Weights of a small GPT-style language model, trained from scratch on English Wikipedia: tied embeddings.
Each number is 128 + 24 x the weight over the matrix's rms, rounded and kept within 0 to 255. Layers, rows and columns count from 0.

# layer 12 MLP up, 896x224, rms 0.105, rows 192-251, columns 56-111
[[ 94  94 130  87 120 128 105 132 149 146  97 121 137  97 118 162 130 157 100 122 156 135 149 174 142 122 113 135 139 124 126 103 149  90 143 119  61 127 123 108 149  55 139 108  99 130 119 106 131 164 112 155 116 161 149 147]
 [136 116 117 122 159 160  86 147 134 130 111 135 128 166 100 115 149 151 164 126 129 175 139 128 124 159 116 167 165 109  91 145 141 133 125 138  97 133 139 161  88 124 170 143 132 153  91  87 180 112 116 163 147 121 137 146]
 [151  89 124 124 140 129 127  91 120 148 139 130 164 161 168 130 126 144  93 102 141 103 108 114 131 115  95 113 146 149 136 124 100 129 145 129 147 174 111  93 127 104 149 129 112 147 117 146 141 148  99 156 118 152 145 119]
 [ 71 141 128  75 130 112  81 113 108 138 127 105 123 178 171 130 197 113 123  97 130 154 105 133 161 103  89 112 159 153 112 116 154 129 124  89 111 152 118 119 150 120 115 103 111 134 156 138 119 138 131 122 124  67 126 130]
 [147 140 142 175 101 153 117 129 139 138 108 126  71  95 139  98 115 130 140 140 109 129  83  79 130 124 147 155  99 161 110 165 124 123 135 136 140 139 117 158 139 122 125 125 129 104  78 111 113 140 139 158 176 161 118 148]
 [134 114 129 126 121 128  90 145 117 106 115 137 112 109  87 163 130 192 137 153  85 114 138 128  90 161 112 114 116 135 184 140 131 149 100 127 125 140 152 152  82 122 145 127 130 144 129 177  85 134  74 141 122  88 126 122]
 [125 154 174 124  96 190 138 125 143 123 121 136 146 154 134 146  85 116 155  99 110 148  99  98 144  99 126 116 112 140 163 114 163 151 167 111 155  71  99 140 130  85 159 132 103 138 121  28 128 153 118 123 103 148 124 110]
 [122 133 145 139 142 126 120 120 153 142 130 113 144 102 131  97 113 140 143 139  66 120 135 164 132 123 120 124 175  86 180 111 110  98 106 139 123 102 106 149  99 123  99 169 136 143 147 102 136 136 111 167  93 169 114 136]
 [185 185 111 167 107 137 114 110 108 180 143  96 125 127  98 106 135 129 137 163 134  69 143 161 132  95 140  86 119  97 157 113 120 109 132 164 102 142 158 140 139 138 161 127 141 158 112 145  96 127 142 132 146 128 113 139]
 [ 93  65 127 119 101 124 133 160 108 117  85 106 119 108 147 177 130 141 113 119  77 108 108 169 107 143 167  94  86  94 114 142 119 140 128 123 156 162  96 111 116 101 134 123 140 142 112 114 147 152 121 110 147 117 180 105]
 [117 143  85 194 164 132 146 127 113 156 118  60  69 145 131 136 140 110 131 145 102 105 180 118  95 137 146 140 107 149 118  95 123  98 105 113 171 165 108 111 134 137 157 103 155 127 121 129 135 128 139 112 188 101 149 127]
 [122 121 122 111 133 143 132 186 145 135 122 115 106 107 107  95 158 145 124 119 124 172  91 166 126 132 167  81 126 134 147 142 124 156 124 143 112 121 124 160 153 110 106 108 159 147 127 110 119  80 148  89 131 138 100 151]
 [101 140 118  99 114  92 133 120 109 117 127 154 130 180 139 144 124 145 152 151 111 119 126 130 120 134 133  92 132 153 175 110 145 162 144 109 111  99  94 112 103 148 116 106 102 110 152 143 114 158 110 111 167 143 161 104]
 [150 114 160 145 144 127 144 116 115 161 137 148 124 140 114 115  93 142 106 122 145 148 104 138 152  93 155 135 151 120 119 146 138 132 117 125  65  96 121  76 104 163 170  90  97 107 110 133 113 108 103 112 140 117 133 126]
 [105 127 168 164 116 130 134 123 137  81 136 142 106 129 163 169 125  74 137 135 168 109 107  81 143 121 124 148 117  88 145  71 161 176 173 134 113 120 152 144 128 121 124 131 140 100 138 151 153 113 102 133 103 135 154 140]
 [115 106 132 133 110 180 116 129 143 149 121 129 126 130 169  94 111 131 140 107 144 103  86 158 131 136 145 117 153  65 145 127 144 148 123  99 149 120 135 143 121  89 149 125 120 105 154 121 152  75 129 119 104 140 118 147]
 [148  95 118 125 136 150 120 141 142 135 159 127 154 109 116 118 108 153 151  68  99  92  96 124 130 151  97 121 158 126 171 146 122 172 120 162 110 118 115 147 129  91 159 137 128 134 142 100 137 122  80 152 110 145 125 149]
 [142 107 140 130 119 146 114 117 116 158 158 119 148 138 120 119 145 132 161 137 113 130 105 129 107 118 150 126 119 150 128 105 152 116 142 135 137 132 141 118 148 144 104 149 107 160 170  91 148 131 157 147 140 120 120 126]
 [149 104 109 126 153 119 166 137 124 127 150  90  92 144  59 136 131 159 141 128  82 127 162 129  93 169 161 120 118 126 163 134 116 111  92 113 152 104 104 115 139 127 127 143 136 105 128 163 142 164 154 113 189 125  93 168]
 [106 128 124 106 125 150  92  81 120 104 101 153  93 115 132 117 142 116  99 148 119 147 144 100 132 146 129 137 153 117 111 152 130 148 145 137 140 108 124 140 123 141 107 145 136 108 122 171 156 122  59 108  85 115  87 140]
 [105 116 121 104 124 107  93 141 104 144  93 119  95  74 125 153  93 131 127 141 140 156 112 117  70 147 108 107 106 153 108 151 172 106 130 164 104 101 125 119 116 127 145 150 145 139  82 157 125 148 132 131 157 143 153 132]
 [142 153 100 148 132  87  80 121 135 145 102 163 128 143 101 106 178  83 126 149 115  75 111 154 108  74 115 174 142 140 128 136  92  95 114 151 140 127 147 136 141 142 143 131 154 151 128 141 144 139  98 120 155 173 123 153]
 [132  55 124 164 141 145  90 105  83  95 120 170 110 127 146 149 122 166 132 137 114 138 137 134  86 106 111  94 108  93 143 164 150  84 130 153 138 125 109 114 145 134 131 115 119 121 105 135 159 120 116 175 112 159  89 112]
 [145 123 128 104 127 139 130 148 146 124  96 142 139 145 155 118 123 121 120 168  91 144 129 125 126  94 149 137 110 116  81 117 114 164 146 124 131  74 118  78  37  83 134 114 165 145 135 111 145 140 129 110 166 133 112 140]
 [164 120 161  72 169 163 137  98 110 122 112 169 100  69 113  90 113 161  75 138 149 147 113 103 170 122 114 159 155 111 126 102 116 163  90 114 112  95 159 126 144 149 135 127 134 170 138 145 105  97 137 136 137 115 124 114]
 [129 101 112 156 123 129 117 117 129 131 125 124 145 123 107 160 110 126 152 161 128  99 112 114 109  82 123 149 104  96 140 118 172 156 104 168 125  97 118 125 128 117 134 152 184 171 115 126 159 107 127 142 115  76 100  98]
 [130 116 108 163 141 113 171 129 113 142  80 164 143 119 110 152 119 128 107 103 119 114 130  88  97  90 113 129 189 154  93 121 131  70 119 135 127 130 142 121 177 148 135  96 127 121 133 133 102 168 154 113 116 148 171 123]
 [134 141 168 149 155 118 159 157  90 125 112 115  97 105 126 121  64 136 116 126  85 139  92 113  82 159 152 133  98 117 145 137 114 145 119 111 104  99 141 131 138 166 159 154 136  88 132 123 146 127 113 127 160 107 123 138]
 [163 171 159 132 160  91 120 109  90 148 120 157 125  89 179 145 166 106 125 110 171 114 106 155 111 143 181 148 161 122 128 147 137 108 123  43 133 145 135 140 104  84 118 101 117 123  71  82  96 124 110 112 145 157 168 118]
 [131 172 161  94 149 116  69 126 124 162 135 159 126 140 159 117 125  96 108 151 133 114 143 149  99 124 166 112 106 129  94 143 129 111 155 139 125 122 124  95 158 139 173 121 107  97 155 128  74  91 126 125 176 150 104 160]
 [163  64 159  99 120 152 125 139 106 150 191 124 132 117 126  94 152 140 134 101 147 138 150 106  93 121  95 102 122 106 129 129 103 118 136 131 110 171 104 125 143 112 169 119 123 142 166  91 173 124 128 138 165 148 107 136]
 [ 79 127 163 110 109 120 137 183 131 158 120 113 124 117 139  71 100 117 113 121 127 132 113 130 176 145 117 101 115  88 140 116 112 130 127 160 126 130 137 107 126 145 121 123 147 102 139 116  86 148  92  94 138 145 142  88]
 [ 94 137 129 139 111 139 123 128 146 157 119 109 136  55  97 138 117 169 156 156 116 135 131  93 108 120 129  97  84 119 132 135 151 122 132 130 148 103 121 162 107 165 144 121 161  74 102 109 145 103 126  95 143 144  84 127]
 [116 128  73 114 173 125 166 143 127 135 111  86 119 109 131 133 134 148  82 114 151 164  99 139 144 134 124 118 146 138 111 151 170 101 136 149 132 154 156 152 133 162 102 157  95 140 119 159 128 147 144 141 132 132 110 124]
 [142  95 143 108 142 123 111 130 120 136 127 141 122  87 149 171 178  90 147 161 120 125 134 152 153 123 160 110 132 156 128 169 117 116 167 152  98 121  94 148 119 126 135 153 170 149 144 128 118 126 112 162 122 143 128 104]
 [170 109  92 144 139 156 156 137 107 148 144 127 137 149 104 140 112 165 123 126  76 105 132 144 134 111 104 143 128 125 137 114 133 155 125 108 108 104  93 138  71  92 147  98 136 139 148  79 120 125 156 138 129 173 110 151]
 [118 129  80 136 116 129  84 122 119 110 120  91 117 100 121 100 139 102 121 107 121 171 111 165 143  78 105  98 109  95 109 126 100 119 140  89 138 134 148 155  95 112 157 151  90 115 136 135  96 105 164  93 156 107 100  83]
 [ 75  89 177 122 150 118 155 129 122 135  77 147  98 150 135  97 121 146 121  68 124 131 163 143 145  99 135 105 160 122 111 141 111 141 125  78 155 136 121 131 127 159 131 147 123 110 147  89 144 183 141 126  86 142 134 103]
 [135  96 141 127 111 150 121 171 124 146 117 131 144  76 124 135 134  98 147 131 153 122 138 155 117 155 115  94 138 106 149 106 120 115 119 101 124 129 149 163 139 183 134 163 113 158 172 129 147 183 132 166 160 117 119 142]
 [ 94 114 151 105 137 157  87  88 111 134 172 136 129 150 149 127 148 135 104 126 141 131 112 155 145 142 112 106 157 107 147 184 106 107  84 141 109 134 145 120 148 144 130 135 139 128 135 130 154 102 129 134 108 130 169 108]
 [139  95 101 108 145 119  95 139 154 145 155  83 104 137 107 144  75 122  98 149 108 132 151 114 186 121 114 142 142 158 123 135 121 125 189 163 144 119 138 123  88 143 148 130 175 119 105 139 146 132 114 141 108 148 110 137]
 [153  99 112 171 130 129 118 164 135 163 131 118 124  93 149 123 143 136 121 150 123 125 137 107 108 142 175  98 161 147 137 109 154 132  99  74 139 161  83 128 182 120 158  90 136 114 174 143 160 144  88 133 166 103 134 118]
 [163 121 102  73 167 122 119 185 103 141 117  81 133 126  90 140 153 156 132  94  95  83 165 163 145 107 148 113 172 112  91 121 127  76 141  96 120 139  93 118 177 107 137  82 109 123 102 100 150 131 127  78 108 145 157  99]
 [109 161  92 128 109 124 149 145 132  42 110 107 127 132  65 155 137  91 175 142 113 138 106 146 119 139  97  93 140 127 147 140 116 122 116 120 117 177 163 176 114 154 135 117 107 107 147 138 152 173 126 168 105 143 110 124]
 [112 109 129 136 111 112 125 152  87 117 124 115 143 114 107 100 153 120 112  96 104 159  86 110 175 106 126 106  92 123  90 146 127 140 130 107 127  61 107 154 156 164 135 132 163 173 155  87 151 109 162 162 152 115 121  96]
 [133  88 128  79 134 122 128 126 124 119 144 122 197 126 147 126 119 109 101 122  81  92 111 125 148 122 131 157 140 104  99 137  93 163 147 114 148 173 109 140 136 156 124 151 171  89  97 147 122 152 129 110 131 127 147 128]
 [112 146  81 109 128 156 124 131 153 125  97 155  98 138  61 129 116 121 138 141 127 147 128 167 143 133 116 129 124 113 144 120 111 122 141 144 154 172 132 115 128 139 150  96 146 134  85 121 141  90 105 126 131 127 121  94]
 [108 152 141 133 131 139 130  85 120  87 138 175 150 120 123 114 109 159  57 138 106 153 120 128 133 134 118 121 165 127 106 126 167 155 151 130 102  91 179 155 129 132 144 131 119 134  61 119 124 141 120 151 118 104 135 133]
 [153 114 126 146 166 115 132 120 100 153 139 112 119 150 163 133 153 124 143 148 115 132  90 111 152 105 135 120  69 156 126 107 140 124  77 149 116 205 140 141 156  80 126 104  73 151 152 138 117 152 168 154 181  97 182 125]
 [119 130 116 166  96 130 115  97 138 137 107  72 138 131 126 126 172 126 107 124  76 182  91 114 100 144 100 130 135 116 141 118 112 121 159 102 137 152 107 117 149 137 159  96 152 107 148 154 123 123 107 126 154 155 150 127]
 [150 105 156 155 116 172 137 138 147 147 118 122  86  85 162 137 188 146 148 148 166 101 114 101 120 157 131  86 101 140 102  90 160 104 126 127 101 106 107 160 145 112 140 136 130 135 142 107 140 122 109 102 137 136 170 109]
 [154 124 129 171 145 134 130 170 119 132 128 122 162 134  86  96 165 138 161 106 144 146 101 122 120 116 102 150 147 125 103  92 145 106 123  67 175 135 134 152 157 110  97 126 103  99 102 151 105 112 169 130 135 135 169 135]
 [105 140 146 142 123 124 112  94 121 173 150 145 116 141 184 140  99 118 150 132 118 134 136 129 143 123 118 121 143 116  98 101 118 150 145 136  90 151 122 118 119 145 136 144 165 154 114 142 110  91 106 137 149 172 118 127]
 [139 107 111 144 150 140  93 164 138  87 109 112 140 153  95 169 129 131 105 187 127 140 116 115 117 131 121 115 130 147 130 110 129 125  69  97 151 138 132 127  92 159  88 129 111 133 112  80 112 140 151 102 147  95 109 123]
 [144 137 172 142 129 118 106  98 118 148 166 109 112 111 135 106 114 146  88 115 103 143 111 153 133 132 143 131 121 173 130 109 113 123 103  94 155 180 126 107 128 117 171 105  75 176 146 122 143 152 131  99 157 128 128 131]
 [154 128 145 154 156 159 136 130 160 106 107 114 151 173 135 155 158 177 145 124 109 128  90 108 167 132 110  94 127  95 163 143  93 139 181 162 145 157 147 112 117 150 124 135 138 177 141  96 104 140 116 145 119 161 114 131]
 [110 152 120  84 171 113 119 149 110 125  80  94 151  94 124 140 166 139 137 114 118 120 139  77 131 123 134 123 144 104  95 116 170 160 164 136  99 134 137 101 144 160 124  88 130 172 133 155 130 126 177 105 157 135 103  87]
 [ 86 123  96 111 149 128 119 131 118  89  89 170 156  69  85 187 124 133  95 142 112 113 158 139 132 151 129 103 140 106 123 111 169  92  99 109 143 142 123 127 151 116 114 149 167 119 116  76 130 114  94 142 109 111 112 126]
 [134  73 127 100 161 130 153 158  75 138 148 115 144 152 101 149 180 140  98 126 135 161 142 116 148  95 117 100 167  97 149 154 162 153  78 148 152 121 125 126 101 139 139 140 108 118 199 131 105 117 131 161 129 145 147 131]
 [127 112 104 109 158 185 116 153 167 137  93  92 120 108 122 135 108 113 139 127 118 123 150 148 131 139 125 114 128  92 122 125 107 119 112 164  96 125 129 151 109 134 139 133 158 133 130  94 124  76  88 161  98 144 124 176]]
# layer 12 MLP down (transposed), 896x224, rms 0.129, rows 192-251, columns 56-111
[[145  98 113 163 118 112  97 113  91 134 139 118  98 115 100  82 142 152 113  89 120 138 104 146 143 150 100 136 127 137 157 154 129 172 108 100 151 118 154 157 117 108 126 132 121 155 146 159 135 118 148 129 130 131 139 141]
 [130 116 160 123 133 141 149 108  92 146 112 147 142 172  70 151 152 136 119  98 100 126 132 147 112 132  88 121  98 109 107 113 163 116 102 123 108 141 135 134  98 142 145 150 109 142 146 137  90 145 120 130 170 123 147 156]
 [132 123 136  97 109  85 114 152 122 130 110 118 138 105 132 137  97 141 151 110  88 177 143 173 125 152 126 115 111 116 143 152 149 117 158 113 118 126 120 112 101 136 111 131 130 129 102  83 116 121 125 113 128 152 130 165]
 [154 120 142 168 130 111 109 141 120  94 119 128 170  71 141 144  95 122 126 111  96 109 101 171 136 108 143 135 101 155 117 134 140 134 111 117 130 151 114 120 138 128  90 145 164 174 109 108 153 153 159 167 143 140 188 120]
 [125 105 139  86 118 145  90 124 159 119 114 135 160 143 145 158 101 127 124 138 119 124 170 118 100 126 128 113 132 147 118 138 169 114 103 104 130 127 132  97 124 119 124  87 134 137 130 115 144 106 140 122 106 102 143 143]
 [113 173  92 108  99  97 112 127 131 129 122 157 172 135 161  99 119  79 115 112 136 156  88  99 138  94 137 157 128 113 114 159 163 122 150 123 114 111  93  91 136 150 108 122  99 134 138 132 167 128 140 122 140 164 115 139]
 [152 110 133 158 166 110 161 107 149 123 121 157 147 149  99 138 114 137 163 146 104 131  98 107  79 134 130 139 106 139 115 174 107 131 142 141 123 127 128 101 120 167 114 104 166 143 143 146 133 135 156 105 151 171 126  79]
 [139 154 135 189 145 138 126 126 129 121 162 140 124 103 137 145 141 167  98 148 143 140 119 158 159 141 149 142 124 161 142  78 149 146 141  89 145 149 116  87 143 107 138 136 132 124 125 138 116 150 128 134 124  95 108 154]
 [150 157 145 174  94 135  76 117 141 142 141  87 138 152 145 165 161 152 161 143 135 125 177 134  98 112 134 113 117  94 167 143 119 159 166 115 127 187 160 144 160  87 128 147 114 101  91 106 124  99 132 108 133 120 126 109]
 [177 132 128 131 130 145  86 121 106 159 153 165 127 189 136 130 110  90 110 180 129 126 141 109 135 124 123 160 158 117 100 118 114 125 112 112  90 107 163 133 106 152 117 134 138 136 160 127 101 101 127 123  94 180 116 123]
 [ 90 121 125  92 150 139  80 133 150 101 129 120 153 146 172 139 149 120  85 110 130 172 117 138 116 131 150 135  89 116  81 122  77 153 145 163 126 122 109 116 113 141 120 138 111 120 150 121 113 122 120 135 128 120 178 142]
 [135 128 145 124 151 120 177 133 142  93 106 110 171 133 124 134 149 146 137 128 126 126 123  98 173 123 121 171 153  88 143 117 165  96 120 139  93 125 148 104 107 116 126 125 168 101 129 115  97 121  83 103  99 109 170 134]
 [111 153 124 151 131 103 202 101 107 162 146 116 153 151 117 116 161 112 110 153 130 117 103 129 130 130 132 132 144 159 146 121 139 132  89 134 149 133 147 107  75 127 147 155 136 162 124 125 102 123 112 119 150 144 134 146]
 [107  88 166 159 151 133 168 134 125 148 121 122  82  98 140 136 126  85 122 112  99 148  89 146 129  99 126 175 117 121 141 169 160 127 160 154 111 130  83 163 131 107 125  99 138 142 106 156  96 125 187  98 135 137 106 189]
 [130 136 118 116 142 136 134 126 151  91  96 116 156 139 111 135  93 129  45  65 102  91 155 152 141 135  94  93 134 150 117 161 107  83 112  95 151 116 149 131 101 138 136 149 122 140 138 104 118 112 148 150 170 113 113 108]
 [145 143 114 156 138 145  75 122 147 139 139 118 108 135 145 121 109 114 127 132  43 151 137 144 170 121 148 195  99 130 152 114 164 123 140 129 119 105 169 103  82 176 108 137 171 161 126 149 180 153 123 137  94 176 154 125]
 [156 116 153 126 146 130  97  92 115 149 128 151 133 121 119 105 128 119 101 135 151 141 128 124 134 124  80 124 144 177 108 164 140 159 150 127 135 131 124 111 171 148 126 154 110 138 138 124 139 136  96 104 161 142 122  71]
 [122 130  94 144 122 160 109 144 152 119 151 142 133 136 135  89 148 138 109 128 153 148 146  91 112 120  90 144 119 122 131 135 106 134 139 166 126 134 136 135  93 126 122 123 181 111 152 137 100 116 110 146 121 114 159 166]
 [131 137 123  84 122 184 129 130  94  92 126 143 118  90  86 104 114 162 140  91 151 140  94  88 193 107 133 122  97 148  96 123 161 104 120 125 140 118 117 124 105 112 134 112 110  77  91  96 131 144 140 102  77 129 142 102]
 [ 91 113 124 141  95 182 160 143 140 139 150 120 150 118 145 120 103 133 124  92 112  89 122 129 117 130  94  99 125 138 152 115 114 127 156 138 135 121 132 153 146  88 171  85 182 116 125 119 162 141 126 103 122 122 135 135]
 [138 132 116 116 113 139  67 104 139  89 144 141 110 122 157 144 144  97 133 146 120 147 124 139 148 121 146 132 128 131 142 149 101 136 113 117 169 132 155 134  94 119 136 117  96 114 175 120 162 144  91 154 134 190 121 116]
 [158  74 107 136 143 102  55 165 144 148 189 105 118 103 115 150 123 140 129  97 105 152 127  95 121 100 139  85 191 108 147 160 127 110 114 160 146 140 112  96  96 148 153 126  89 116 133  97 124 135 170 151 102 146 134 157]
 [138 157 117 121 130 100  28 158 150 148 123 165 148 123 129 113 155  91 121 120 121 115 104 145 156 128 112  98 133 112 132 143 130 133 139 100  93 139 107 147 128 132 151 120 160 132 129 122 133  96 164 132 150 135 148 128]
 [148 133 121 139 146 102 185 118 100 147 184 103  96 139 126 153 135 154 170 120 123 122 138 103 132 158 119 150 145 134 155 128 166 111  94 162 115 181 153 157 178 191 107 146 149  97 102  91 127 145 135 161 102 104 141 120]
 [150 120 128 150  85 165 130  86 119 151 113 141 110 134 118 147 142 184 124  73 136 106 190 132 129 108 101 125 143 116 124  88  99 153 129 165 106  94 113 140 141 100 101 153  97 154  92 120 150  93  87 156 110 126 144 128]
 [130 143 143 119 129 112 125 154 109 130 136 132 122 138 117 101 113 100 101 100 137 127 143 144 104 173 116 123 140 138 129 135  63 131 139  99 157 161 139  98 139 137 141  96 118 113 155 160  94 148 122 131 115 166 154  99]
 [128 145 143 112 123 141 149 150 116 138 146 160 103 133 120 123 112 135 105 127 112 131 136 111 120 144 184 149 113 176 122 117 119 104 134 106 101 119  96 113 145 128 148 136 178 168 129 145 135 106 124 150 111  82  93 157]
 [124 134 129 175 111 143 134 145 121 100 154 174 133  82 154 129 159 101  60 119 130 147 158 161 153 146 122 154 138 122 120 128 129 128 111 133 142 165 138 137 133 102 132 205 137 132 115 171  81 100 111 160 121  91 155 132]
 [117 115 121 163 123 145 132 100 128 156 114 145 112 133 139  94 141 136 130  94 125 162 138 122 146 118 100 132 100 159  95 131 122 153 108 156 102 155 154 101 124 100 102 155 114 205 152 182 143 167 100 123 111 143 156 115]
 [118 165 106 128 129 128 114 121 157 183 109 158 121 100  62  93 133  88  82 150 118 149  79 140 129 152 137 113 120 134  87 136 112 126 103 165 151 142 118 155  89 121 131 119 158 124 117 147  88 155 123 165 141 136  82 170]
 [115 137 169 120  79 110 134 106 133  76 140 116 126 159 135 153  91 142 102 140 167 115 167 120 108 131 104 114 112 142 147 184 120 161 128 130 131 132 148 120 109 135  76 109 142 166 127 117  99 130 138 160 159 177 109  80]
 [144 128 147 161 108 119  94 143 179 177 100 102 110 131 125 152 104  97  97 101 156 122 145 138 180 117 137 152  94 110 150 129 133 112  86  90 120 134 121 105 114 155 139 151 112 104 110 149 130 144 118 147  75  92 142 121]
 [164  92 171 154 154 128  98  91 109 137 144 111 131 151 103 109 132  94 114 146 129  99 124 139 122 132 137 150 117 165 155 117 110 159 127 128 113 146 109 167 146  94 101 129 127 162  92 157 145 119 137 134 112 113 103 170]
 [112  88 109 156 159 115 135  99 121 124 124 112 106 125 111 128 116 161 125 118  95 109 106 130 165 150 132 122 126 117 111 172  90 160  80 161 107 150 117 115 120 125 152 166 146 103 110 144 100  95 144 173 144 119 123 154]
 [114 157 116 152 147 121 139 109 129 129 126 110 147 134 133 110  98 138 116 129 129 110  99 103 127 129  99 145 125 147 121  89 117 161  87 115 122 188 124 110 120 137 112 139 107 107 111 123 165 154 145 146 138 131 158 133]
 [122 150 133 129 119 140 168 162 108  91 107 122 189 182 151 120 119 113 106  93 130 134 143  85  74 163  92 110 110  85 143 179 110 145 113 101 134 144 142  82 118 103 148 134 124 121 153 144  93 118 147 124 116  91 130 208]
 [180 107 154 146 110 134 110 145 134 138 133 120 144  66 169 146 114 125 119 105 102 123  92 132  79 132 162 134  99 120 110 127  90 143 137 147 125 132 166 132 120 115 110 131 118 139  89 110 113 106 127 144 131 133 141 124]
 [ 92 136 124 143  87  97 170 142 148 131 125 180  98 146  93  86 118  87 129 147 110 155 144 124 126 186 164 127 107 113 112 155 164 133 147 121 118 139 113 126  96 132 153 125 100 150 117 142 101  95 154 144 100 178 109 154]
 [119 155  96 131 134 126  74  92 119 119 153 129 146 132 124 138  98 132 126 146 141 160 167 127 146 124  85 146 134 134 128 139 116 134 138 103 157 128 145 136  99 123 101 139 141  87 106 110 110  79 118 114 162 124 172  74]
 [168 132 156 129 114 139 149 177 156  99 113 104 128 103  74  97 151 138 145 106 139 175 125 131 162 117 109 126 167 160 170 120 112 135 165  45 119  91 158 118 114 125 133 107 148 134  99 102 152 130 137  77 150 128 148 126]
 [105 144 142 133 127 161 145  74 137 146 120 125 162  70 165 146 138 144 153 104 124 101 156 153 103 128 117 102  93 148 122 142 116 140  80 111 131 112  99  79 143 143 131 172 135 170 112 137 135  96 113 157 151 123 127  97]
 [129 114 165 166 131 171 169  77 151  61 107 154 116 141  91 108 152 164 137 146 146 150 102 125 151 143 148 135 120  98 111 130  94 108 151 185 136  91 112 143 121 127 134 126 163 124 155 162 154  99 155 111  94 126 136 111]
 [147 141  90 135 124 168 201  82 127 114 151 146 117 171  76 164 147 100  98 117 145 159 119 139 108  71 124 115 120 139 159 132 173 114 124 106 133 130 162 150 139 108 146 124  89 165 142 106 109 133  89 140 117 138 122 152]
 [121  94 153 121  97  94 145 103 166 118 126  93 102  94 109 120 175 160 133 110 121 154 131 128 170 151 136 142 138 130 117 118 115 195 137 114 155 109 186 137 136 103 115 146 142  97 146 134 104 117  95 121 118 104 167 119]
 [155 156 137 104 112 128 136 148 156  92 109 116 136 139 117 142 116 128 112  88 144 179 117 145 155 145 103 161 167 136  85 114 146 150 117 154 125 173 130 107 126 139 131 128 154 147 127 158 165 126 133 109  92 156 167 136]
 [142 145 130 120 159 154  71 151  94 101 132 107 164 148 148 132 127  98 103 108 139  95 126 117 155  99 142 118 114 100 127 127  88 158 124 137 128 112 133 107 102 160 131 107 106 141 146 134 139 158 135  96 102 108 128 128]
 [128 128 138 117 119 121 148 108  90 109 171 174 145 130 117 150 136 140 135 140 137 163 168 125 105 133 119 113 114 140 113 130 137 147 139 145 113  90 135 131  95 105 135 150  72 125 149 105 100 156 162 137 130 103  97 159]
 [137  99 153  89 158 135 143 114 139 127 165 121 138 165 130  99 138  96 140 150 173 131 134 116 189 121 108 109 129 111 132 102  95 115 134  91 122  86 125 139 137  97 107 153 138 125  92 130  96 140 119 143 115 114 164 128]
 [137 121 141  88 123 175 163 128 120 159 145 135 103 155 125 117 135 120 143 117 135 158 161 102 126 165  87 125 124  85 148 145  69 126 144 131 115 177 170 126 107 156 128  70 120 109 161 105 136 102 126 128 147 155 129 159]
 [ 96  91 136 124 107 152  98 104 147 123 133 144 111 140 136 130 133 140 119 126 116 121 136 116 146 122 148 151 181 122 140 134 165 109  91 137 124 161 120 114 123 162 167 115 113 158 143 111 107 148 139  99 135 129 152 115]
 [122 124  93  74 123  99 123 143 110  97 155 160 165 145 109 124  96  85  94 134 148 111  96 152 137 137  96 127 140 109 180 132 132 171 114 147 142 103 128 134 113 133 132 109 116 108 129  84 150 130 149 144 146 124 141 150]
 [132 131 106 115 132 140 121 156 144 152 135 110 108  99 103 154 146 136 108 107 127 127 184 139 108 162 120  97 144  75 128 115 128 147 151 132 114 148 121 122 141 102 122 142 113 122 119 119 103 161 136  98 133 117 128  91]
 [147 128 117 128 129 119 144 109 131 148  93 140 155 113 100  83 175 107 136 130 131 150  98 107  72  85 176 117 125 117 127 134 128 125 114 146 130 122 144 117 149 129 136 102  90 103 137 115 154 146 114 140 112 130  90 122]
 [120 133 181 100 126 122  95  68 109 131 134  95 117 128 153  83 122 117  76  88 125 140 151 119 101 106  80 163 150 134 112 190 140 126 190 132 145 115 114 117  99  89 168 106 109 126 138 138 129  95 126 160 160 149 135 153]
 [144 117 129 129 105 154 165 127 160  78 112 160 137 104 111 151 163 107 131 146 129 145 175 106 117 165 155 135 167  77 120 128 102 155 122 144 112 158 115 149 104  88  99 137 150  82  98 176 124 147 150 134 119 128 143 144]
 [118 143 119 125 114  98 186 125 155 122 121 115 119  99 163 148 137 135  87  73 106 167 149  85  95 133 113 137 155 163 150 112  93 132 113 122 137 127 121 142 139  66 123 132 137 148 154 132 118 160 168 139  97 139 144 117]
 [176 127 127 118 130 158 139 140  93 126 139 144 106 152 131 145 143 106 159 103 128 134 146 164 129 137 149 185 159 162 148 108 149 122 124 121 146 135 155 140 120 103  86 168 127 100 124 112 128 145 138 136 105 152 144 181]
 [136 156 135  84 143 188 126  98  98 189 151 156 172 113 110 134 103  90 170 165 153 179 141 109 139 125 149  94 127 133 135  87 135  79 159 169  90 135 146 173  88  87 106 127 144  94 126 130  93 164 108 168  81 182 132 120]
 [115 121 142 130 120  98 136 140 130 151 157  93 140 143 115 117 103  97  76 135  78 153 138 114  87  75 174 139 185  88 100 128 134 133 146 122 169 155 153  90 146 124  89 167 131 138 171 156 149 100  88  94 118 148 122 156]
 [140 113 113 100 139  99 134 122 163 104 133 128  84 112 118 117 148 168 113  83 114 130 111 133 187 151 159 132 119  82 130  79 135 115 155  93 139 106 163 188 134 108 130 122 138 103 137 152 112 178 160 145 112 100 117 161]]